Part of a small language model's weights.
Size: 12 layers, width 256, 4 heads of 64, MLP 1024 squared ReLU, vocabulary 5717, 32M parameters.
Architecture: RMSNorm before each block, no biases in attention or MLP, untied embeddings, normalized queries and keys, an embedding shortcut, skips across layers, capped logits.
Each number is 128 + 24 x the weight over its row's rms, rounded and kept within 0 to 255. Layers, rows and columns count from 0. Numbers have three digits each. The size before them is the row's rms in percent of the matrix's.

# down: layer 7 MLP down (transposed), 1024x256, rms 0.074, rows 52-64, columns 0-255
# up: layer 7 MLP up, 1024x256, rms 0.156, rows 53-64, columns 0-255
down52 102:137111118122120133166113160112120127145106139147143165074117117131154145117145114124105184152160127099130145145120163181143123121138159104136152106136146178131139115089139117153145138167087161148145145127104121111107129120158122120154137110153111086099120136134107178141160111093133116099148159136141120160106109118121133098118133153174143174155165115090151118095139150139138147152172115079171142110112124099156147106146130108117098101127156138105116159124123067127105120125108112113139108159143121145136109154132118055198068143134132159137124150146171145149103131091133133094112105131112130126087151147088098138158149115136101118143098111161136110121127107115178101120117114109123143105107139121118114123124101143160138105109130166069141096113174157117181160101106137
up53 108:109130129164136086133121146151159090107154096100138129113137104107063134134143111098125124143167145143117138135149096139067128202147121129126103131113137141088100113112170097121117147131157128176113111080169111138127169098099108123123116141171143123113113112093113146123156112145146148095137170119126123133098106115157161111111132107099124127121114120137166114174171127141156120155092145139103154188080130137147117171127156141119128123093117128115134136115127116129078154157113159128105157144131129138152136093120130088110133112128121138138150124175129109159115119106106100089110165099081144101107138093165124140125135148171118134052130116107119157077100087121155116126125131112099150129160117115115123148128133132131116127173109120105144086123124114172133204133110119
down53 110:172169139095087132136134106155111176104091148119127101132120163128138092133122193104182117143140202150158098149141146144144159131100106147088116113142122113133152115135086085155140142133140097109126110117116112111211137126163128107095128146143142135124157114108145112120107130092140145145136116162134138101082155171128128117121112146148139104125123181089147143135140138139134118126142097124164101137127115138161136149132134173108105150096100166153117107132172080104129135113144091122131167123114138100124150095133154136060119114157112100107150135112108086094157112144147130129124125119134130111096124145113074106128128101124076075126125111124103133109117106119091142117151130142144150111088145125131135158172123150124140173152115117138119173145113162121073141150138129
up54 096:149177118153101119136087134108133148094124161144132113139132138126176095127127129102135135140095163134115115134143105099133087116131096168065137133109147138134145109174118098087139123155141142128068099122116109069107152133077133120112136123195128147112132155146157142132158174097106117124082119084150071139121137146142117123162126167150108150114108156102102143081161141129145169161117140146102143105153144099110117125136141130085132117123149118158115092114106141147101151132143144105109112127103119112102168128160127132115126122124136145115122155179142123131132169136138163084174096137155122149096164140124110174134168114130170140117130120134117160149135098148188134120106102138165112138139162109145100147117116105153127173156154163147152106113172107116109153108121166
down54 087:170120132135108105131127136134116148173120079120108118132133081129117119169168102172091123130121140127142114131154128141150103118117128103116092143150120153091110137125103153138092136104134156109131149123085139118085121127108105139112150174055152090126120110105157152133117088151147136161155171143155110133148133150070138121089143148144110046119062101150113181106139165098159127114118170119135137137130139156137153129134140122136124117143113118137105121140105135104140162159105147120093122113056116131105123124120112084112159156107145132120106114124153125182103114128159093173121151119122141152142161127115099141138154149107133145117123180171126106154093157105149117121119135142093090108119106165128125132134100101114113076093144123128131146173102136141138081154140137
up55 101:094176133160150132120097142186127125170116154125149119128171137120135160127152114114140134121105077151134154090152128124097159142178099110115156069123095138142126181135115091117114144101141107168135106130118150110158105126131101069120132111135122136084135140108146158101094145119085130144112141161121155125163154142121110135111141123129156151129135141169139090142097133131137098157126156116126132131115098091114144149152120195079142161115121127113143104063149157141177091160119150122139167139127127141102127148148108162099145130132113150146144134122129083136139097203105117108147132100138141137136079132091113118131117132123143147142153137142102108131122156077156138146095148146090121109129106150145116121118105095161129104069112100129126090107099134105095158121090128
down55 117:132074109158115176113115148192125121185149121167111107143139129125110104111109095127142151130138151095116086119154105145138111155104135123155115114091093134123065109155142155125113156128113161110155155116116135170163144124148154124120136097161138153083150152136138137135119163119177124110126114109104138109157094163133149141119107106125128127129124102136166136120100116122105168119160108140113082139133111105116128151117134140121128154130147063138197094116122141166167107114074126146116110130156109157092162153149135102122098159134107107095150122111142076116097106104153123123143114156103114132117155185120135090142135093118162103080098120167135104137110120112118161086127104108148104153106087122100077130091111135109126172128140110120104139105118152160135123137110151
up56 112:131109113121143114108128131070142072137127115133112099108149095132109175171154125116116164128147124101083145086116112167118120113113150160080137155128117079144161134120196088121120139098074118125134141124101121139112124091138126174143139129162111055130127116097114130166092162155119141146130119106125116158161141133201160136113093145129132128149122129123113111121154116112142118175142162128122160184131133147142111088101135144095125138119140157149085137142134094158101125147149101097164111131167122152116142137111166152122122111119141159118135153120157103116120121073094119146085126097145104142159110096114144171146099108144159138101144112130124143109145167117114129117154140075112125143113111127153121096099122122153118193133136181150135129152107128096130105135138123
down56 018:139163142109156111122116164137125123120139101130120115148148161078165099143067130098165160150151165110101115124127145143144120136147104156188079134086136116115116165135109106136115107096118143161069121137129154117112108140097178200138131136093102146126158144136121111122167105125101141156194123130126135128140152112087159114116131148150108152111109095112111098107147106119128132152149111083158156135105127080164128153101139120157097100106143123132083104092113148091128075126130101144134110098163127113151120177112141142137112104114098148103114111153117125106084126144117094078122154116090132172119110123075089114130098118126145117138116126145125163150155112142181139126139128121117154130152128130109135153141154140155102117172142159117105184104132148110143142125139130
up57 106:115125153114071105133105119112166123142172150137120124092140152106124093089126117116148124118158147162115171159116150111132148118128143146185151132176137098118134154162099138099170138145077085048158156079125174085112102143118112155072099129122166140127113134145112156136126151161123080105139109142098138121159122085136071172128124152148113113115157112132098115095145147167102142134127128134114101116133139109143117137098149102168151180083143132119070083133167147129119190123169135082121085124121156162107122131128123128122117148125083121134127121136121155099130120138113137123138154153123101094162144142143101129113119129146104128136137146115089121125116145103129108141134125135150111138102089181118152141116134079111125125126119131101095157131119132144115133140125159
down57 122:126122086132120145094157089149113130141125129087152124115114118135078104109127124139085114140115134139075102096113131136135094157149176115145161160135118151129149100127103158120151165130120111093135096106099096108134160124133182104152106122098151109155130096167124129158125141135125122143128113088140156091097150116111149141118084121169109141088135120138129152164110170185153136122148113112123153169153108100146125118120152101155129106110125122161122134107083152091110108114095126098107103122161126153102131117136137096081110131113160115133112095107124184105115074134129149148135169171121105148189142155165119131106127115168165119133139129152147124121152108122128142151070157143104129097165080138191143100125155112121129133099149090141099140106092119118146129154155139
up58 099:105107100130156124115102108116140119113126145148081134161160125138119105137131147163152150160101125144123129172121111109133132114103082142103154132091099105121194138140149103146132136138105136067134188117120140154108151136097120085132163100113126122156139164139167125149129112131121149153093121059098125150146143141139133162147145092098121122093096162132182141139122088127133101112139128131141152123157123158125129141147118100117153134147149161117129111069101125173132128180147125155147142162143111131140119134120150086090166157161127117169071153174101161134068115140100139166115175129100093119112126122173145121137112134116125124137167097171162143138138100104141097107149117149173113142150179116152100139121095117137150091133122114124137111128133141115139096153138112
down58 109:138169138150136130140158123169135130129116148135111136137143077117137144129167143131139085154166173133090117094089118123158180108102185109119117078147183118134113131138113113141104129128091136081118125111131136078094172135098179096171149145123099122125109130127117134111089093119114139109084138119094131095123132150068139093130088131119135099161139130119141155112139143178147107142135100117109152133148118125106089147146117109141164064119152132085181155140126170111105124140132154120121137131109105159145111111110111138142139114146131112146128112096105111164125152102115177100170108161115135133092118131115124125115089108158147123124141138103102124152183116142127135131125146114096141150119108154106138125095151158142153121091144089088098074111087137103096136099117139
up59 109:140125119105129185141095131118101102125155069119134112137121170101123094137136111132119107161157147146121144137105133125146156145166132167141139142131139134142106123142079118184104109118084139134073169102078126086119094145151125132161149107129065139125091093136062111114078104125162086135135138167133160103126112155114102105180092107138079117129142120144175160137186104126120141137157115137110089147143123161091141131144143135093146082205154155121116127145124138136127160135134124130137143108104124167135165131160118144118136154116160158143133103142124134138154138108131117161117164118119181140124134106137116124135143111106130133117120166146124156123113140112115150141153127095095125134064104134150122131102139102110134167129121144142107120084097111135147170127108147
down59 095:129127133140134132089141137142087067134136145135131169173156132133122174175164167189170131152146089138089142117107076127120135126119127158116082104150165087136143115158127110066116115107170091132128112113127167096114136134108165143144085117087141099167106116115125147138125134111140123136114124123136160105152134108136151105139139156186104089149141162075135080140183134140145153108151061123089120135151102129111142129151087105124143146133110171123117137130088140084125155089112110135158150107120161126137145107088122127143135145116092159176127122108142147155118125151160143153172128111105145154163103139100121094097133114115119170141148150132116120083111150162148116132115134145134163148097146146124137122124122089096122133126140109146125114121119137154140142141098119
up60 097:087117111189169141140177132174132120121129144136103129123147130107073150150117135104171145127138070144148170120127137139109130106085102111130144146096111156125122140105137157096159135102107146123109183137099141134129083147171080133115118093124123118126110131135195137145082124114130138111129124126110103101107140108183107106113141186158131149156122098159139124081154123141130115132162031137153112150128135152097096142136114113138099153118151114136126128139110148138121080137120090093139128083107150106131091109154156114100111133123105171140126110108132107078138109115142128142123146127128154170154152146157155141127135138128100137114125113163126112096063118106112104129112148172126102113147126129156113102150111101148148137134152134128131132093139142085092094145120107
down60 108:130129122157129168121062138124118143132071150142132130159121153139184157128139132146110095142117172135119153135096111093110149119096101096171153125132143121077154120136110111165094137140116133145112143113098133173113144114146126108106115159127136108112144103122115111095106123120163164106118118107120125123081063183141106139185089146084124078151148116111098139134169126103134124100115154159102155137127109151130121147113130131131157125105117080159131111131129093158158134114124118141111181086148128146088144147105121109146161156158140111147151129135115131125136093141130121132120155105072161156169084138110139076108169136131144133107101112146132095129145118093106113138132126149123105149115097145081148121114119124103173100109115152169138161098077154149124133148082115
up61 099:131134164150153116090115111099130134100084178134121099134129117159120135120091071133126110115107136139105111133175107142117192123161146128109172117124137124092138109143139145113143103160109102114147137132156123152127110133164140165136111098142128161133120102156114119128116123122127141135150147123099122198110151060101172134116113138165111143119143123120133132095150133093137117127131104070104138096175085099101093113131160147147116140108126139066156129135152140142164159131162155085152140175125131094124123154133132086125110138120125119179129117137127176114129129153124125128108103172141128141165163138125151111131116111138147160186125107060149094166135118183125125122172125147118129162151110127153172118154087100157136144096126128124123160139099078118132135119131128
down61 089:146129138163119114114099117130098149123144114055110108144129119108100107112109129156128170150147150100145091124127166157152103130117165144110106119131147132145169159109182153092100169115115120119092123139111109098142139160105125124158132104108089105103154135107149118144094121129119169148154098113123149112094143076095128089127133108157160121085126157194164116124133137112106123147141095135102125120116122144105132135140139155151083131119135150136173140166098131092128118116123136150145116100154143142137114108140122087106106111111171119137087110122133093134124120156106120148089154098147075116125137162143105123165108095117104131104170118150145118125169156078162170065129127127131107147101164120139128141135178124170132152200143134160120185147122138125124131123104151
up62 106:105117131169126103133144151115135134144150120098115149135111124115127143153128145102111117170129120139121119127097121123109089158115106100099080123114166115102159120217136047163110092135186155122085141117121107180157142162109119142119103117118106127125121137142092089129115104133113129109092127104173116148150161132118178158134138105157140096127108069098170136118089131139113153095125135142099172119138133137110163116151097124083152144151114123152124108138136162087116136136133125153151158156101135129119135116143144097150111109159118154132137119157103120152137132143138132116098135089141144129111127093127150117085150119125105121159076175066132115122116098118149129123102088105075100157114145147138096155103138139123156153129089116127162114143102140105126126122103187
down62 098:147147154093142111147131165122150131132134107133157147145082120108118135134147144126109105128161103106103113106098087132132143148144118145125098169119102139110143123135137148105165113147114157132106107144151144127114127112147112117144125100118112110092148106139145118143120143137140112135131120105157123147142099105103145140117143144125130164114154103137159169159112140126108151072089147133137165125142157131153080138128135146104109146146128139120097161121148147113122115081140154091157124134147153176122123108139065114168118122086146129133112122170116150120151172202181139137101151158180128151145133148169139150106120140141095129191155124149116156102144149111106099069109135067110113087127125133142150099165170176141066129179158118154134119134105091133128120119076081
up63 110:125128116134078097138169112126103110114143128114135151111171125148165110141165105145092151134109130110110107137125121079142166139122178120148172091094143152143130134084128110119123122173127168136147147189094093117135160135123096121161103120129137155152162104083124134143122117114167111139127119136092096140106141117142149122122126141105119162103143196146146137144097106142089110108154153101130120126132125129113143131121135153089121158129115138106107136154125114159136144193117130083134111132120161145154144130179181088148094117138110136159118128108112140119127119115123091093172140175149135099096156138088126130114125163126123085150105118142157136143056071120127103130124145123116148153095078104127099092125125157115089107112112177152125124137168170145105122114103122
down63 112:099161141139073092111172079114111107145071108098135183122069134154111122117150145109130113148083127149135134128109153072125171131076143150115156127172115173111124096132123122154132108123125157130141111090156144139134126148124124121146115120141146163138118148115151168123121083094126136100140122115141113141136122161153099137127130119142153084118170130156109115151147142141112086114188109119148162137107086140127133113079071140128089139124088167105134113087141135098124114190097133121099128127123143110173121123146140138127149138122093066158126143145123122124128113119123120090111133136147103104072115102126147112123122156133085097124145101129136111078132111112153153170131141128091145130111140140157111106118134122105100139136138135121089158081159099085146155157127124
up64 092:120102116108125109149107147111150106188150145141159123155102129129139106158187121155129137113152157130146131120150104145135110147143117117121118133139119102159126157114134125091121135135108131132178158185172136126152118114109133133148112127141110116098136100119107152115160126121128139122131140150131123091141138128081151114119151137121139148133121126104161085122119140168127155158134197123168185155130122169132103137127102120134081085135152123092178118157140069129091139119151154131124122076152103156118121110186169111132116141131152132077129111153134102144110142131154102075068099098136123165103132130186121145100099150115126101114080132121159091105124119111139120099084136141131135097154122118124127153176135126159087115140127153116138143145106059118168144116096159
down64 082:122150143158128136120123123169106151096096072128133145101142108124125097082060134102165118139137135121128116175121101118131132123053127132147138123093069114175092164120117105138108129111126120177118097126140128121137104169149196143145144117160120135134165145123106129114107127126159132160116136145151164138120118112155084076163144117151113082117136159138097147114159142112147123126127158100088087115134154135127112134097100111145153115088117163143115121141126137108140113116109167125139135138135185110121115138105102143139141116149129089118122166128131133158115097138137116142142100123145150170106129111099153112071090120122174074143189125092161169114147125144058141137156154114158105137141132136146136135146185131079125130120121113130131127108134138112117154135130122